{"num_hidden_layers": 16, "hidden_size": 160, "num_attention_heads": 4, "num_key_value_heads": 4, "head_dim": 32, "intermediate_size": 448, "vocab_size": 16188, "hidden_act": "swiglu", "norm": "layernorm", "norm_place": "pre", "norm_eps": 1e-05, "positions": "rope", "rope_theta": 10000.0, "rope_fraction": 1.0, "qk_norm": false, "attn_scale": 0.177, "bias": "none", "tie_word_embeddings": false, "parallel_block": false, "init": "uniform", "init_std_qkv": 0.0455, "init_std_o": 0.0565, "init_std_up": 0.0651, "init_std_down": 0.0651, "optimizer": "soap_variant", "learning_rate": 0.00823, "lr_mult_up": 0.68, "lr_head": 0.0119, "max_grad_norm": 0.5, "warmup_steps": 200, "schedule": "wsd", "decay_fraction": 1.0, "decay_shape": "linear", "final_lr_fraction": 0.1, "batch_tokens": 131072, "max_seq_len": 512, "doc_mask": true, "train_tokens": 500500000, "max_steps": 3819, "dataset": "wikipedia_en"}
Each number is 128 + 32 x the weight over the matrix's rms, rounded and kept within 0 to 255. Layers, rows and columns count from 0.

# layer 11 attention query, 128x160, rms 0.0455, rows 0-31, columns 0-79
[[151 169 134 172 100  61 126 132 139 135 129 140 116 120 115 144 134 146 118  95 136 144 125 119 133  93  98 122 123 136 126 145  74 110 112  84 166  99  95 143 101 112 111 170 118  86 129 162 145  91 112 160 133 166 163 128 131 129 139 120 115 171 128 144 152 130 152  83 139 110 169 116 141 126 120 147 125 105 117 166]
 [100 107 135 172 117 146 129 146 123 127 134 150 126 119 144 164 123 133 122 166 173 151 133  99 110 152 116 132 116 141 134 119 110 155 142 152 113 151 114 120 137 141 134 120  90 111 140 107 138 145 135 116 163 143 120 129 161 146 124 149 139 136 132 117 148 117 141 130 103  96 147 133 106 161  68 125 148 133 129 107]
 [ 99 103 129 127 177 161 106 124 105 112 147 106 125 114 142 149 116 132 128 157 134 128 111 132 113 130 120 161 128 111 143 120 123 145 155 185 109 120 153 126 131 174 140  63 130 164 150  90 144 151 138 130 148  75 114 130 137 144 114 124 154  77 114 136 127 126  90 132 121 121  86 143 113 138 108  82 174 165 106  98]
 [135 154 108  81 159 133 111 120  89 130 110 127 138 150 123  77 110 118 119 124 118 105 149 115 150 121 109 109 139  96 127 123 162 126 108 137 157 135 120 110  94  92 109 140 121 149 130 150 129 104 111 128 132 134 115 142  92 133 135  78 130  87 122 109 131 156 100 136 126 140 127 134 115  99 172 140 121 115 134 106]
 [156 122 128 127 102 107 156 138 127 157 114 136 123 122 152  98 150 154 135 111 132 106 161 118 159 152 122 107 130 157 113 129 116 109 131  77 130 113 121 124 116 100 120 166  84 105  72 151 100  97 147 105 105 175 131  99 104 133 144 157  82 151 160 140 102 164 118  96  94 123 108 126 122 123 130 117 130 108 128 139]
 [120 114 152 162 101 123 118 139 145 123 142 128 143 131 125 156 132 186 116 158 147 150 136 141 124 117 138 150  78 122 160 109 111  94 116 154 125 106 117 156 114 169 139 128 130 103 167 115 172 112 122 105 102 118 195 120 167 124  64 170 102 170 102 114  98 105 141 133 118 113 127 117 132 173  93 113 152 152 145 119]
 [136 134 130 128 146  89  95 131 126 115  80 141 123 133 109 151 137  95 119 113  88 124 100  87 128 151 144 101 105 140 131 104 143 112 131  65 154 150 142 128 129  83 171 136  76  68 122 150 111  96 124 113 139 188 175 105 122 135 119 129  68 165 138 141 160 138 140 113 149 133 100 107 100  86 119 153 144  72 130 147]
 [111 154 125 105 100  77 107 160 131 137 129 127 149 124 108  78 143 194  71 153 152 138 157 141 116  98 173 116 130 100  90 103 129  89 135 121 102 117 105 152 182 150 173 157 141 116 168 106 158 119 108  75  99 124 152 101 141 121 121 153 103 188 161  94  96 120 126 156 139  84 114 150  97 105 110 103 165  96 134 203]
 [ 99 108 134 130  97 125 172 153 102 197 121 101 108 122 113 104 167 158 104 139 121 141 178 119 178 101 160 165 106 124 105 154 101  75 137 155 128 153  94  61 141  64 149 171  86 135 170 149  94 128 147 118  88  94 121 126  78 126 131 108 119 146 167 111 126 176 156 115  84 112 167 103 139 138 156 131  83  92 125 117]
 [136 166 146 114 152 140  86 132 130 125 158 128 131 138 148 169 115 207 116 130  64  77 104 157  99 130  71 160 134 113  97  99  90 118 113 191 148 102  54 107  82 158  40 104 138 152 135  69 162 118 115 143 150  95 135 143 183 174 102 154 196 134  77 117 115 100 156 130  74 133 119 119 144 130 122 131 115 158  93 114]
 [122  83 126 135 133 145  68 129 141 150 122  99 186 139  62 126 163 159 103 124  65 138 109 135  93 119 129 153 131 159 134 155 136 121 134 132 130 144 145 116 110 139 133  91 157 103 111  91 164 132  83 164 126 159 187 136 127 121 137 152 135 163 123 143 122  87 110 160 173 106 144 148 143 105  91 134 149  92 117 153]
 [136  86 157 131 181  82 123 108 127 125 121 169 120 162 101 132 162  64 129 117 106 121 137 106 121 121 197 112 134  76  96 128 135 139 151  76 121 136 205 144 149 156 151 139 121  85 141 128 118 145 135 185 122  76  56 100 111  97 129 120 142  92 142 126  81 151 121  88 162 147  99 110 141 158 138 137 108 127 130  62]
 [ 78 110 154  49 128 152 180 150 100 154 138 152 143  88 135 202 157 170 143 137 152 152 176 130 130 150 119 197 119 178 166 125 110 120 162 146  92 138  70  90  88 156  83 140  89 120 109 138 175 133 179  81 113  86 177 129 169 192  98 145 123 165 109 152 176 118 182 119 155 152 169 105 139 135 129 116 173 151 118 102]
 [115 145 159 101 157 119 213 123 107  87 112  91 157 110 185 173 182  97 102 122  99  58 105  72 138 143 154 113 139  85 152 200 113 100 179 103 142 108 169  99 136 165 137 115 112 137 202 160 131 152 152  95 131 135 131 164 194 121 146 160 193  53 117  98 125  98 104  49 108 100 102 142  92  92 156  83 157 120 100 142]
 [169 133 108 144 106  75 120  85 160 142  99 138 167 117 105 174  81  91 124 155 161 132  55 134 143 116 114 125 109 151 134  83 134 140 104 100 146 115 110 183 144  98 126 105 132 148 125 122 160 103 157 193  95 157 166  89 131 105 162  93  91 186 155 212 188 120 139  73 121  96 152 142 102 142 126 178  97 130 160 166]
 [133  61 130 166 100  96 147 148 122 152 144 136 143 101 129 131 169 112 120 107 175 145 160  86 117 113 157 146 123 147 111 120 113 124 152 146 128 142 142  76 104 128 111 114 118 120 149 133 142 140 169 124 127 111 120 156 133 132 130 108 132 155 155 158 139 162 141  73 123 131 120 106 114 113 131 164 116 103 104  99]
 [113 220 123  66 149 101 132 120 101 150 182  93 140 104 126 171  99 163 106 155  98  88 105 125 112 127 143 160  62 118 124 136 112 167 141 130 161 141 134 139 143 123 141 133 141 108  66 144 143 155 143 131 119 110 165  85 112 122 120 134 148  65 107 114 179  32 125 161 101 124 134 159 183 166 180 131 136 100 115 156]
 [129 163 132 109 124 140 120 110  75 146  97 112 103 122 156 139 125 187 123 149 104  48 141 146  61 129 120 114 119 141 100 171  82  98 128 134  87 124 129  80 133 119 121 143 102 102 127 129 150 140 145 112 192 115 196 116 102 165 109 150  98 122 134 139 114 125 146 147 133  94 158 158 138 137 131 107  90 178  93 133]
 [ 98 125 154  97 111 153 133 126 115 213 112 143  37 144 161 191 153  44 162  88 146 157 143 101 138 119 104  98 139 128 142 178 169 153 182  81 149 206 157 128 108 100  97  45  98  82 109 146  81 169 159 118 159 146 153 130  82 120 149 157  84 174 132 173 165 125 143 143 176 190 180 160 110  80  94 115 120 104 129 104]
 [135 149 148  97 142 170 114 134 102 107 115 102 161  97 148 140 149 206 105 180 136 107 145 111 131 120 137 103 116 135 137 101  72  48 154 181  98 107 108  73 112 177 133 152 105 162 143 134 143  81  98 137 123 159 232 108 142 189  98 143 140 102 136 126  50 156 144  89 113  50 164 103 126 144 177 137 139 151 105 139]
 [ 87  97 137 172 117 138  89  97 150  43  81 110 147 138 165  94 148 112 133  92  85  78 102 134 127 154  67  82 126 128 121 170 150  87  90 142 142 104 160 115 104 149 116 180  83 137 144 165 103  83 124 153 146 149 106 130  77 126 124  89 103 102 105  97  94 175 112 116 185  90 110 124 123 119 109 119 135 105 135 140]
 [128 129 118 160  90 152 124 179  99 197 126  91 155  81 143 136 124 128  98 202 115 201 163 135  94 164  86 140 152 109 100 160 145 186  97  97  70 107 115 118 163  90 102 112 107 174 106 115 103 146  74 118  82  92  36 167 109 136 181  62 202 119 152 105 143 177 144 165 129 159 170  85 149 144  91  88 109 188 130 119]
 [151 132  91  79 135 167 147 105  90 142  74 139 125 122 174 161 124 119 146 114 147 132 195 144 148 151  98 138 160 101 137 208  98 166 186  90 143 176 144  80 115 108  98 128 158 134 171 154 156 133 104  95 156 166 142 160 119 191 152  89  97  86 100 112  74  88  86 147 155 169 183 139 145 167 146 144 132 149 148 111]
 [181 191 155 117 144 100 122 117 125 147  95 153 100 141 146  59 101 230 108 147  97 143  84  86 105 148 142 140 180  70 140 134 100 152 114 105 139  67 170 147 162 125 148 153 130  91 164 135 162  80 183 143  74 141  95 151 108 152  85  82 155  69 128 126 130 155 147  86 120 115 105 107 140 140  62 128 159 142 150  92]
 [ 78 141  77 143 131  68  89 139 101  99 109 113 141 152  87 179 120 142  97  66 118 104 108  57 168 118 127  91  93 108  99 130 146  83 129  86 176 161  91  95  76  58 115  66  91 126 112 161 147  77  67 127 151 166 218 108 133 170 182 171 146 200 154 154 188 181 101 120 115 144 151 145 147 123 118 148 112 104 169 119]
 [ 92  77 158 118 126 145  64 124 135 143 177 170 153 119  91 166 120  67 125  58 104 145 116 114  76 161  92  98 100 151 183 160 157 158 169 131 128 189 153 100  77 133 122  64 135  89 117  80 178 124 163 174  82 137 194 131 137 105  82 182 174 153  79 179 207 112 129 123 157 207 120 160 182 111  64 156 176 116  80 159]
 [ 91 149  97 101 139 152 106 136  84 133 116 118 140  87 106 103 108 148 143  98 102 174 106 105 113 147 132  69 111 148 127 131   8 135  99 156 119 145 147  94 169  87 113 108 130 143 147 151 131 135 172  86 142 117 106 107 141 200  98  51  82 114 108  97 148 125 147 102 131 108 166 185  99  87 156 148 156  76  95 147]
 [123 114 176  71 161  96 137 164 147 111 123 153 142 123 145 125 117 156 108 151 137 165 162 145 109 137 154 164  96 135 140 180 104 106 122 108 132 150 140 184 187 208 179 141 124  92 179 125 104 171 118  87  96 128  99 125 142  76 100 149  89 169 131  84 143 117 137  91 140 172  93 107  95 111  68 105  78 143  92 130]
 [132 101 104 138  74 115 150 194  83  83 105  47 104 147 105 156 144  99 112 161 117 109 118 174  80 121 111 116 112  80  81 217 132 111  78 149 130 156 101  88 124 110 160 141  87 103 106 103 136 177 170 127 159  85 192 109 134 157  93 107  97 146 179 128 135 134 139 115 133 162 117 149 178 102 116 140 186 170 179 161]
 [134  88 135 141 138 122 125 135 124 123 121 129 145 140 167 161 170  79 147 162  86  99 148 113 111 157 148 124 164 116 108  94 109 151 164 133  96  79 131 129 158 175  84 113 146 199 121 145 118 176 178 111 200 104  54 200 135  93 189 147 147 118 125 136  78 163  78  96 159 141 174 143 137 120 144  78  93 163 126 109]
 [187 156 123 145 180  86  68 152 149 113 130 147  78 122 138 151 124  87 134 108 140  94  98  80 205  87 124 147 115 127 124 153 167 115 153 175 156 169 155  69 170  76 137 115 187 124  70 132 113 143 159 134 165 207 176 133  99 153 106 122 184  84 159 154  97  79 116 114 123 158 153 140 156  69 163 128 118 107  96 107]
 [128 121 148 176  73  88  37 108 166 158 121 150 145 131 149 124 102 162 116  93  99 154  93 104 133 132 105 200 145  99 117 107 145 105 170 173 151 151  95 150 167 135  89  75 149 104 165 118 159 172 137  95 136  52 148 153 134 104 147 139 154 167 103 145 122 147 123 151 113 152 119 106 105 122 182 132 140 115 119 150]]
# layer 11 attention key, 128x160, rms 0.0456, rows 0-31, columns 0-79
[[177 166 134 121 102 116 121 129 131 125 117 114 125 136 130 112 114 152 161 110 115 113 121 142  84  71 101 120 146 111 163 134 136 108 123 107 114 104 120 149 116 109 167 200  98 121  98 161 124 100 118 139 143 122 129 141 169 106 116 113 126 128 129  87 116  68 146 122 124 151 166 141 156 177 147 124 118 156 159 141]
 [162 113 133 147 137 134 125 105 134 151 139 145 167 140 126 135 129 113 141  96 102 107 120 161 136 106 143 149 127 151 147 168 124 119 145 122 128 135 153 124 154 145 125  93 157 122 109 126 137 149 105 160 116 110 115 138 132 111 147 113 140 113 138 158 100 115 125 133 161 121 115 157 117  95 164 118 119 133 135 132]
 [126  81 139  99 157 148 141  85 111 143 146 149 143 136 110 133 162  94 141 122 108 133 160 231 135 167 144 142 100 121  91 112 146 147 111 136 116 142 160 108 168 124 101 109 159 130  99 104 107 133 113 133 115 123 106 128 101 122 131 174 124 113 112 140 151 153 122 171 151  95  76 135 113  70 120 121 128  77 136 109]
 [113 150 110 124 156 117 129 144 142 119 104  71 109 103 115 132  90 159 117 135 169 139 131 104 125 138  96 123 135 142 144  95 118 138 162 153 155 136 105 110  86 114 128 168  94 121 147 109 126 122 125  98 114 109 165 110  89 144  65 127  78 163 136 110 132 111 179 154 104 126 161 133 131 128 123  81 141 132 112 113]
 [147 142 114 161 122 126  86 164 139 122 115 130 127 130  94 131 114 171 125 117 144 155 138  54 101 100  79 111 130 143 144 110 124 143 149 135 159 130 121 161  90  94 103 145 107 123 137 157 164 118  82 107 132 140 120 136 139 129  85 110  83 162 139 122 123 132 149 135 105 143 167 131 174 127 106 123 125 126 130 139]
 [ 77 140 155 176  84 150 149 168 139 120  82 115 183 133 151 114 127 108 105 149 122 118 108 110 143 115 136 129 144 131 125 200  77 150 162 112  92 123 154 128 167 143  85 113 140 160 112 115 117 145 156 160 133 132 112 120  98 121 169 109 167 124 127 120  72 174  92 115 127 118 125 182 137 109 151  90 117 177 128 134]
 [140 157  95 170 109  68 124 153 159 135 135 113  99  75 108 100  99 175 116 103 172 145  76  62  90 102 116 111 116 103 142  58 152 122 161 147 135  76  75 173 102 112 152 151 157 137 153 128 114 110 177  93 142 138 150 143 127 129  95 120 154 190 126 115 116  71 132  80  95 158 139 138 178 187 117 138 121 146 142 164]
 [117 116 121 121 119 128 123 157 126 141 147 139 127 149 137 152 180 125 113 112  90 123 141 157 122  97 118 142 125 150 135 149 128 144 191 102 116 141 136 165 151 152  99  77 112 131 105 128 160 186 125 150  89 113 129 141 136 129 173 109 119 153 164 205 116 188  84 116 150 124 158 120 123 113 164 112 122 121 131 150]
 [173 151 162 109 159 109 158  93 133 142 135 185 158 125 127 124  83 112 130 148 156 160 116 128 136 123 151 125 130 143 153  62 122 139  86 147 101 105 166 100 165 152 141 106 156 113 143 143 145 132 137 176 236 170 128  98 140 115 158 133 155 116  90 141 121 143 162 111 157 175 133 129 121 131  86  93 101  88 107 152]
 [129 128 132 150  77 118 195  82 151 172 142  75 123 127 202 161 164  93 174 149 100 117 110 156  89 113 104 157 149 123 140 144 152 211 169 118  68 143 165 147 118 159 115 124 224 125 140 165 153 136  66 113  84 148  32 112 122  88 169 158 168  75  81  87 127  86  91 126 170 146 124 116 198 184 101 117  77 149 137 128]
 [145 123 129 137 136 116  98 119  91 165 120 148  92 187 179 128  99 178 127 102  93 158 123 166  56 118 104 148 118 127 139  82 131 155 114 132 149  76 124 149 135 157 194 176 149 167  41 133 118 125 125 126 120 122 145 165 103 118 131  95 138 178 132 137 160 119 149 110 155 152  92 155 155 162 106  93 102 135 104 121]
 [161 167 122 111  74 106  91 106 106 169 127 155  57 127  98 150  86 170 180  98 143 110 153  78  92 118 123 110 167 109 160 122 124 155 107 114 181 122 136 125  75  24  87 123  38  64 107 138 135 112 140 113 172 107 136 118 120 134  87 105  78 133 192  80 139 115 114 126  92 129 144 187 154 162 185 171 127 150 165 255]
 [ 93  86 126 120 128 124 171  82 145 190 100 122 153 160 115 141 121 101 170 150 154 153 109 160 167 129 145 107 149 157 108 185 145 142  82 124  63 130 162 122 163 110 108 172 148 154  63 123 116 138  57 151 136 139  94 102  92  84 156 140 148 106 112 155 122 116 159 147 167  80 136 110 133  97 166 172  86 140 120 115]
 [158 132 128 122 136 115 142  10 100 140 135 151  94 131 149 114  54  97 136 134 103 105 139 145  87  85 109 141 174 149 118 192 180 127 132  79 127  89 180 103 129  79 115  87 141 111 178 131 112 149 135 119 119  89 103  67 159  54 138 121 111 109 139 176 166  57 133 106 129 113 104 135 129  85 148 157 136 105 176 182]
 [101 153  93 124 125  97 154  89 109 169  82 158  70 115 117 129  86 138 197  99 161 142 120  73 190 130  81 118 131 112  81 110 122 149 162 139 124  82 178 118 144 111 132 127  99 137 152 177 146 178 178 147 121 115 156 120 112 139 102 113  90  99  98 139 124 161  96 142 114 151  68 201 173 110 133 139 136 110 169 124]
 [173 144 134 221  97 129 118 109 122 143 134  46 217 165 101 149 181 122 144 206  66  97 104 147  92 137 192 126 126 160 140 144  92 204 129 100 194 154 173 178 122  67 126 142 147 158 124 114 202 147  97 171 108 114  72 178  99 174 166 100 151 107 163 102 165 112  93 160 161 127 148 112 144 121 111 202 139 107 160 108]
 [144 146 132 193 120 136 146 194 140 178 158  64 194 138 108 137 194 125 132 173  96 134  95 155  96 149 201 186 109 188 150 168 109 113  81 179 132 122 126 211 102 215 176  93 173 183 101 119 242 155  57 234 122 126 105 174 132 159 181 161 204 158 112 133 129 101 158 148 118 131 165 147 170 165 151 113  86 130  87 140]
 [202 189 113 177 116 115 120 181 126 110 123 145 164 127  79 165 127 174 146 104 116 124 121  91  67 117  60 103 137  49 131 151 102  86 121 117 175 132 101 122 165  55 152 113 136 128 114 142  81 115 126 141 189 143 164 112 187 151  66 103 134 146 188 113 111  88 119  89  82  75 198 135 162 190 108 191 106 131  89 225]
 [120 144 153  82 111 179 156 155 152 106 147  41 145  96 159 150 142  89 131 116 132  85 112 164 111 108 125 168 106 171 183 178 122 167 117 136  68 155 137 170 135 157 136 141 162 167  81 142 146 141  61 119  53 168  83 122 146 112 153 185 142  87  72  88 148 115 124 141 183 158 169  99 120 122  77 139 134 159 102  87]
 [ 77 143 154 105 154 175  89 157 114 160 133 106 183 126 127 133  98  45 143 125 140 170  89 129 181 144 174 136  78 153 119 173  81 232 151 155 140 181 232 136 129 176  36 116  88 140  96 127 147 129 145 142  79 160 144  97  84 173 148 157 140  79 101 134 169 161 197 184 183 186 135 194 126  29 116 115 166 112 173  88]
 [104 104 181 150  90 151 130 150 141 122 115 130 130 167 174 187 183 143 141 152  90 132 124 209  94 161  89 124 119 146 102 161  85 214 132 163  92 121 150 157 143 179  77 100 141 178  59  94 138 118  91 127  97  87 145 144  84 171  91 105 135 128 130 165 127 153 165 167 158  78 161 119  88  37  91 110 135 135 149  95]
 [139 146 131 124 177 164  98 148 182 144 171 133  46  87 122 178 162 107 160  91 153 117 114 122 111 149 168 124 113 102 113  81 145 114 142  72 133  76 135 161  93 103 131 140 131 153 124 148 126 212 147  73  57 113 117 141 153 158 113 123 104 167  99 100 156 101  88 114  65 180 142  42 139 147 167 128 120 157  78 138]
 [131  82 116  99 153 140 141 130  96 164 204 113 143 144 203 192 164  67 238  92 110  71 110 109 121 120 157 161 148 129 186 169 127 184 146  90 121 185 130  82 135  92 118 148  98 117 165 144 134 117 149 121  78 108  97  94 121 165 104 199 102 101  43 136 116  96 130 177 123 139 151 121  84 134  97 135 130  89  83  89]
 [149 105 112 177 102  99 151 135 101 104 155  99 133 107 113 159 139 148 100 200  99  97 116 180  72 207 107 167 105 105 109 121 102 107 116 153  95 117 166 132 185 110 110 169 123 152  56 102 141 127 122 169 111 157 112 111  96  99 146 144 150  98  88 164 124  87 120  79 146 105 171 145 116  50 158 114 113 104  95 130]
 [142 105 176 117 170 136  56 132  87 101 135  69 114 128  68 153 155 124 102 120 102 142  74 193 158 139 163 142 107 125  80 136 191 143  78 114 153 169  94  87  78 110  88  80 131 101  93  92 149 108  52 121 176 162 184 158  32 181 163 148 127 137 185 149 224 113 160  98  90 134 148  90 142 138 144 123 101 156  95 104]
 [100 129 170 155 111 117 115 149 109  70 163 127  84  80  75 177 185  60 169  91 158 133 134  63 180 156  53  76  89  95 176 127 130 164 182 122 111 181 118  67 123 170  63 102  56  84 152 183 120 113 169 164 176 146 162  84 112 175 125 138  98 133  85 149  97 144 112  73 127 140 163 122 130  74  97 144 211  72 104 176]
 [104 115  93 146 114 137 117  74  70 153 108 117  93  98 166 123 111 148 116  94 152  94 124 137 161 101 155 144 148 133 129 162 118 176 153 114 133 178 105 134 131  94 188 124 153 132 145 121 132 178 191  78 141 126 119  66  84 179 164  90  98 115 151 166 149 124 153 106 179 176  90 188 127 115 123 139 127  83 107 168]
 [112 145 137 188 146  98 143 135 103 109 172  72 134 129 112 150 178 109  88 117 141 139  90 140 161 169 109 177 155  89 120 127 155 120 107 167 136  71  96 147 124 176 173 141 216 201  73 105 145 124 125 187 111 109 121 120 109  88 140 171 148 125 150 144  77  86 133 114 128  81 104 166 127 135  65 104 182 183 113 115]
 [ 66  82 121 115 126 200 124 148 150  72  81 153 125 146 171 131 195 134 120  91  52  94 179 150 164 112 168  80 163 112 112 188 156  47 143  92 118 117 127  93  95 137 107 165 150 128 139 148 116 106 111  85 113 156 128 112 110 166 110  72 116 160 118 148 123 142 102 167 153 134  99 154 165  65 164 117 133 130 153 160]
 [146 147  76 167  98 164 136 211 126 157 130 159 203 104 120  76 128 127 131 172 158 122 159 133 182  67 143  93 129 143 178 107  91 182  72 134 131 136  76 173 105  93 125 102 164 174 161 136 118 124  97 110 140  88 120 125 149 154 132 140 101 194  61 147 141 114 151 135 107  97 116 164 108 115 121 137 135  97 145 144]
 [168 152 130 148 182  98 170 149  75 166  98 146 164 148 140 140 142 111 133  96 138 168 138 166 181 142 147  78  87  86 116 123 152 185 105 106 118 167 144  92 106 113  93  74 154 115 143 142 137 153 106 120 143 187 166 148 172 129  96 164  72 173 146 104 107 125 111  91 104 154 148 129 175  65 132 162 120 111 153 153]
 [106 129 126 132  87   9  81 162 161 142 108 130 129 149 125 136 142 189 161 146 100 125  91  92 102 140 123 134 121 140 121  88 115 102 125 168  66 147 156 181 131  98 118 115 113 126 116 168 158 112 115 146 225  97  81 167 178 118 128 109 151 159 110 116 165  91 152  75 104 191  96  83 115 137  68  93 149 117 109 154]]
# layer 11 attention value, 128x160, rms 0.0455, rows 0-10, columns 0-79
[[148 113 161 131 171 130 166 182 158  75 133 131 113 158 122  73 135 186 136 123 145 128 114 136  99 110 135  93 111 142 160 145 141 131 115  57 122  91 120 121 141 140 162 173 157  67  77 107 123 149 138 110 120 139 126 130 133 118 109 122 135 144 138 103 105 136  88  64 128 109 147 128 143 103 148 150 127 130 110 169]
 [ 77 158 120 155 126  98 183 136 126 126 128 137 120 110 143 121 151 173 120 125 109 140 131 118 174 133  69 104 161  95 136 142 184 164 104 139 166 151  92 137  94 145 129 135 109 127 106 158 137 107 101  77 108 108 103 122 113 163 157  80 101  99 130 103 137 151 142 128 129 121 167 128 136 200 142 123 179 103 161 119]
 [ 88 112 139 118 162 118 117 107 120 109  93 111 143  99 125 122 179  85  94 145 128  78 159 112 127 108 135 107 173 112 155 101 115 157 101 138 118  96 112 137 155 100 131 102 164 112 216 141 164  79 150 163 113 138 196 117 128 114 160 154 130  87  95 195 107 161 134 110 182  93 134 166 167  98 102 134 133  96 117 154]
 [111 130  81 152 127 117 116 130 123 108 146 114  82 155 145 115  78  96 178 150 138 160 140 137 144 127 148 103 110 156  88 106  87 133 139  86 141 116  46 126 134 194 167 137 141 125 110 155 195 149 166 115 168 126 124 127 132 151 129 113 131 158 158  82 176 191 177 117 140 137 148 167 147 117 127 101 133 132 107 147]
 [150 129 131 115 135 160 143 123 143  69 157 106 131 123 107 112 138 157 147  89 120 135 167 112 140 125 141 122 103 115 136 160 158 105 139 108 140 107  69 166 138 146  91 158 121 153 124 131 133 135 141 138  75 101 146 124 159 116 111 113 159 138 112  56 138 142 112 172 134 146 103 113 155 164 132 156 122 107 138 176]
 [181 158 146 124 121  99 142 100 121  90 171 116 137 107 118 116 156 119 125  75 122 135  81 104 126 173 131 145 137 130 122  63  88 117 118 146 151 123 132 144  97 129  95 133 158 145 105  70 137  91 181 158 151 132 123 147 149 117 160 125 120 116 168 140 182 135 185 114 155 106 194 114  95  84 122 138 144 103  72 118]
 [138 137 153 107 125 118  94  70 125 158 141 153 192 106 101 108 113 105 117 120 133 178 127 133  87 123 166 153 140 117  84 198  98  83 169 100 109 113 116 153 132 171 157  99 110 110 138 142 133 138 161  89 193  77 101 113  99 128 131 103 175 151 148 128 153 122 123 149 135 159 119 116 148 130 163 110 138 138 156 105]
 [ 94 109 187 185 138 167 149 111 123 111 106 151 112  97  97 116 116 120 120 116 124 122 102 160 134 153 137 148 131 155 162 141 149 108  94 107 111 114 143  92 140 163 165 101 141 139 133 112 143 115 120 147 151 145  97 146 118 126 107 107 139 127 116 116 110 113 100 104 117 123 163 129 126 101 123 138 139 109 119 179]
 [101 104 174 201 157 148  96 118 121 142 100 154 110 141 158  99 167 127 130 125 104 128 139 161 120 156 126 136 146 143 167 151 156 152  84 170 146  89 126 124 150  37 106 127 151 107 120 134 126 106 130 127 101  89 113 131 116 138  88 111 126 121 111 144 100 144  95  96 137  95 106 125 110  67 148  81 126 164 140  99]
 [106 147 139 150 145 130 152 109 135 156 181 190 138 107 118  95 146 116  94 126 151 133 136 129  80 123 157 121  92 140 127 129 131 149 159 104 141 126 149  96 124 103 141 128 106 108 140 121 157 123 138 146  60 112  69 139 129 120 145 156 161 151 179 152 129 110 177 184  61 129 154 181 122 181 137 149 127 110 172 130]
 [ 93 113 133 146 149 120 131 159  79 148 154 178 112 149 151 119 139 147 128  91  87  62 170  92 122 116 133 144 149 130 140 161 126 120 115 152 114 100 142 161 155 109 142 122 127 109 125 122  90 166 134 178 122  90 166 113 184 119 120 139  98 153  86 139 144  98 134  90 129 158  96 134 115 123 130 149 122  98 118 193]]
# layer 11 attention output (transposed), 128x160, rms 0.0565, rows 0-9, columns 0-79
[[173 154 123 137 146 138 174 128 157  80 136 148 111 168 112  92 130 154 172 136 171 117 147 160 126 120 161 125  55 126 146 136 167 118 128  91 130 168 147 121 163 117 169 166 201  85 109 128 133 159 120 144 112 133 121 168 119 116 159 119 142 116 151 127 113 113 117 151 140 142 134 132 132  74 103 168 120 126 121 142]
 [104 163 163 133 120 158 156 105  96 156 163 171 129 153 138 135 135 108 124 119 126 120 105 105 162  82 128 101 116  98 143 138 135 121 125 113 175 128  91 135  95 154 127  90 130 122 112 153 145  93 136  92 134 125  82  62 116 128 135 115 137 126  79 159 137 141 103 208 123 162 165 168 118 147 171 139 101 117 167 111]
 [103 124  73 107 138 115 127 130 119 117 128 111 120 107 134  66  96 137 125 177 114 106 110 106 110 135 142 132 142 103 152 146  87 112 134 126 121 143 143 147 183 121 111 133 148 130 138 107 129 132 135 123 104 119 126 197 159 163 105 116 106  88 152  80  66 117 143 147 114  86 156 184 134 109 146 104 116 154 121 203]
 [115 174 130 176 120  91 142 151 172 137 112  98 143  78  86 174 112 119 138 107 155 100 105 143 119 126 158 131 110 128  57 125 143 159 141 103 133 161 115 127 124 137 132 123 114 116 137 165 179 147  97 102 154 101 135 102 129 132  79 157 113 151  85 125 139 114 150  85 131 145 162 173 120  56  74 141 118 135 134 115]
 [141 122 149 116  76 121 124 125 125 115 162  90 101 129 123 137 109  98 114 118 127 144 119 134 142 144 165 149 165  75 100  98 143 138 100  90 133  93  83 114 138 104 121 134 118 117  95 119 150 119 102 159 109  98 156 132 108 119  90 112 128 125 124 171 154 146 138 127 132 143  68  67 188 140 122 136  92  84 129 129]
 [165 143 158 123 128 128 143 172 128 153 136 150 152 102 110 154 152 151 125 150  98 102 105 114 111 125 177 152 138 134 125  76 145 162 145 111 151 151 137  73 128 151 118 110  96 110 142 106 113 117 153 136 160 137 137  96 122 137 134 132 182  68 172 120 155 131 112 133 144 102 195 122  98  73 138 142 131 144  95 124]
 [137 128  93 128  62 151 106 175 144 164 129  93 153 159 117 104 105 138 101 103 141 104 119 120 147 117 102 143 145 118 105 177  84 139 104 161 130 102 120 139 108  86 143 143 123 124 165 147 161 142 135  82 138  86 100 144 127 185 145 106 147 124 175 110 139 129 127 134 152 121  97 128 105 116 114 128 120  90 120 113]
 [ 73 151 157 153 106 160 117 106 140 101 117 118 130 146 126  68 169 166 127 121 121 186 143 153 137 160 103 119 174 139 153  96 172 139 107 118 117  82  99 108 130 149 173 125 167  92 147 164 143  84 149 103 126 126 111 107  68 137 106 135 118 149 115  94 141 123 150 131 164  94 180 112 104 127 106 137 172 130 117 121]
 [102  98 184  99 112 132  87 121 162 151 117 137 161 112 162  89 121 144 162 157 134  98 102 140 101 126  96 185 146 161 134 137 134 134 109 139  84 144 123  96 119 108 139 124 108 109 100 102 117 140 122 126 155 110 126 121 136 169 109 148  97 136 163 141  84 130 127 175 115 119 111 143 179 104 112 118 144  62 121 146]
 [ 93  89 142 145 135 141 179 167 127 154 162 140 135  81 128 113 136 104  79 121 144 182 181 146 129 122 133 132 126 146 130 133 103 152 122 144 160 173 163 129 130  87 116 163 158 130 145 112  98 118 105 151  85 135 172 157 182 163 125 136 104 133 171 125 152 176 167 144 151 144 152 137 132 171 139 122 125 119 155 121]]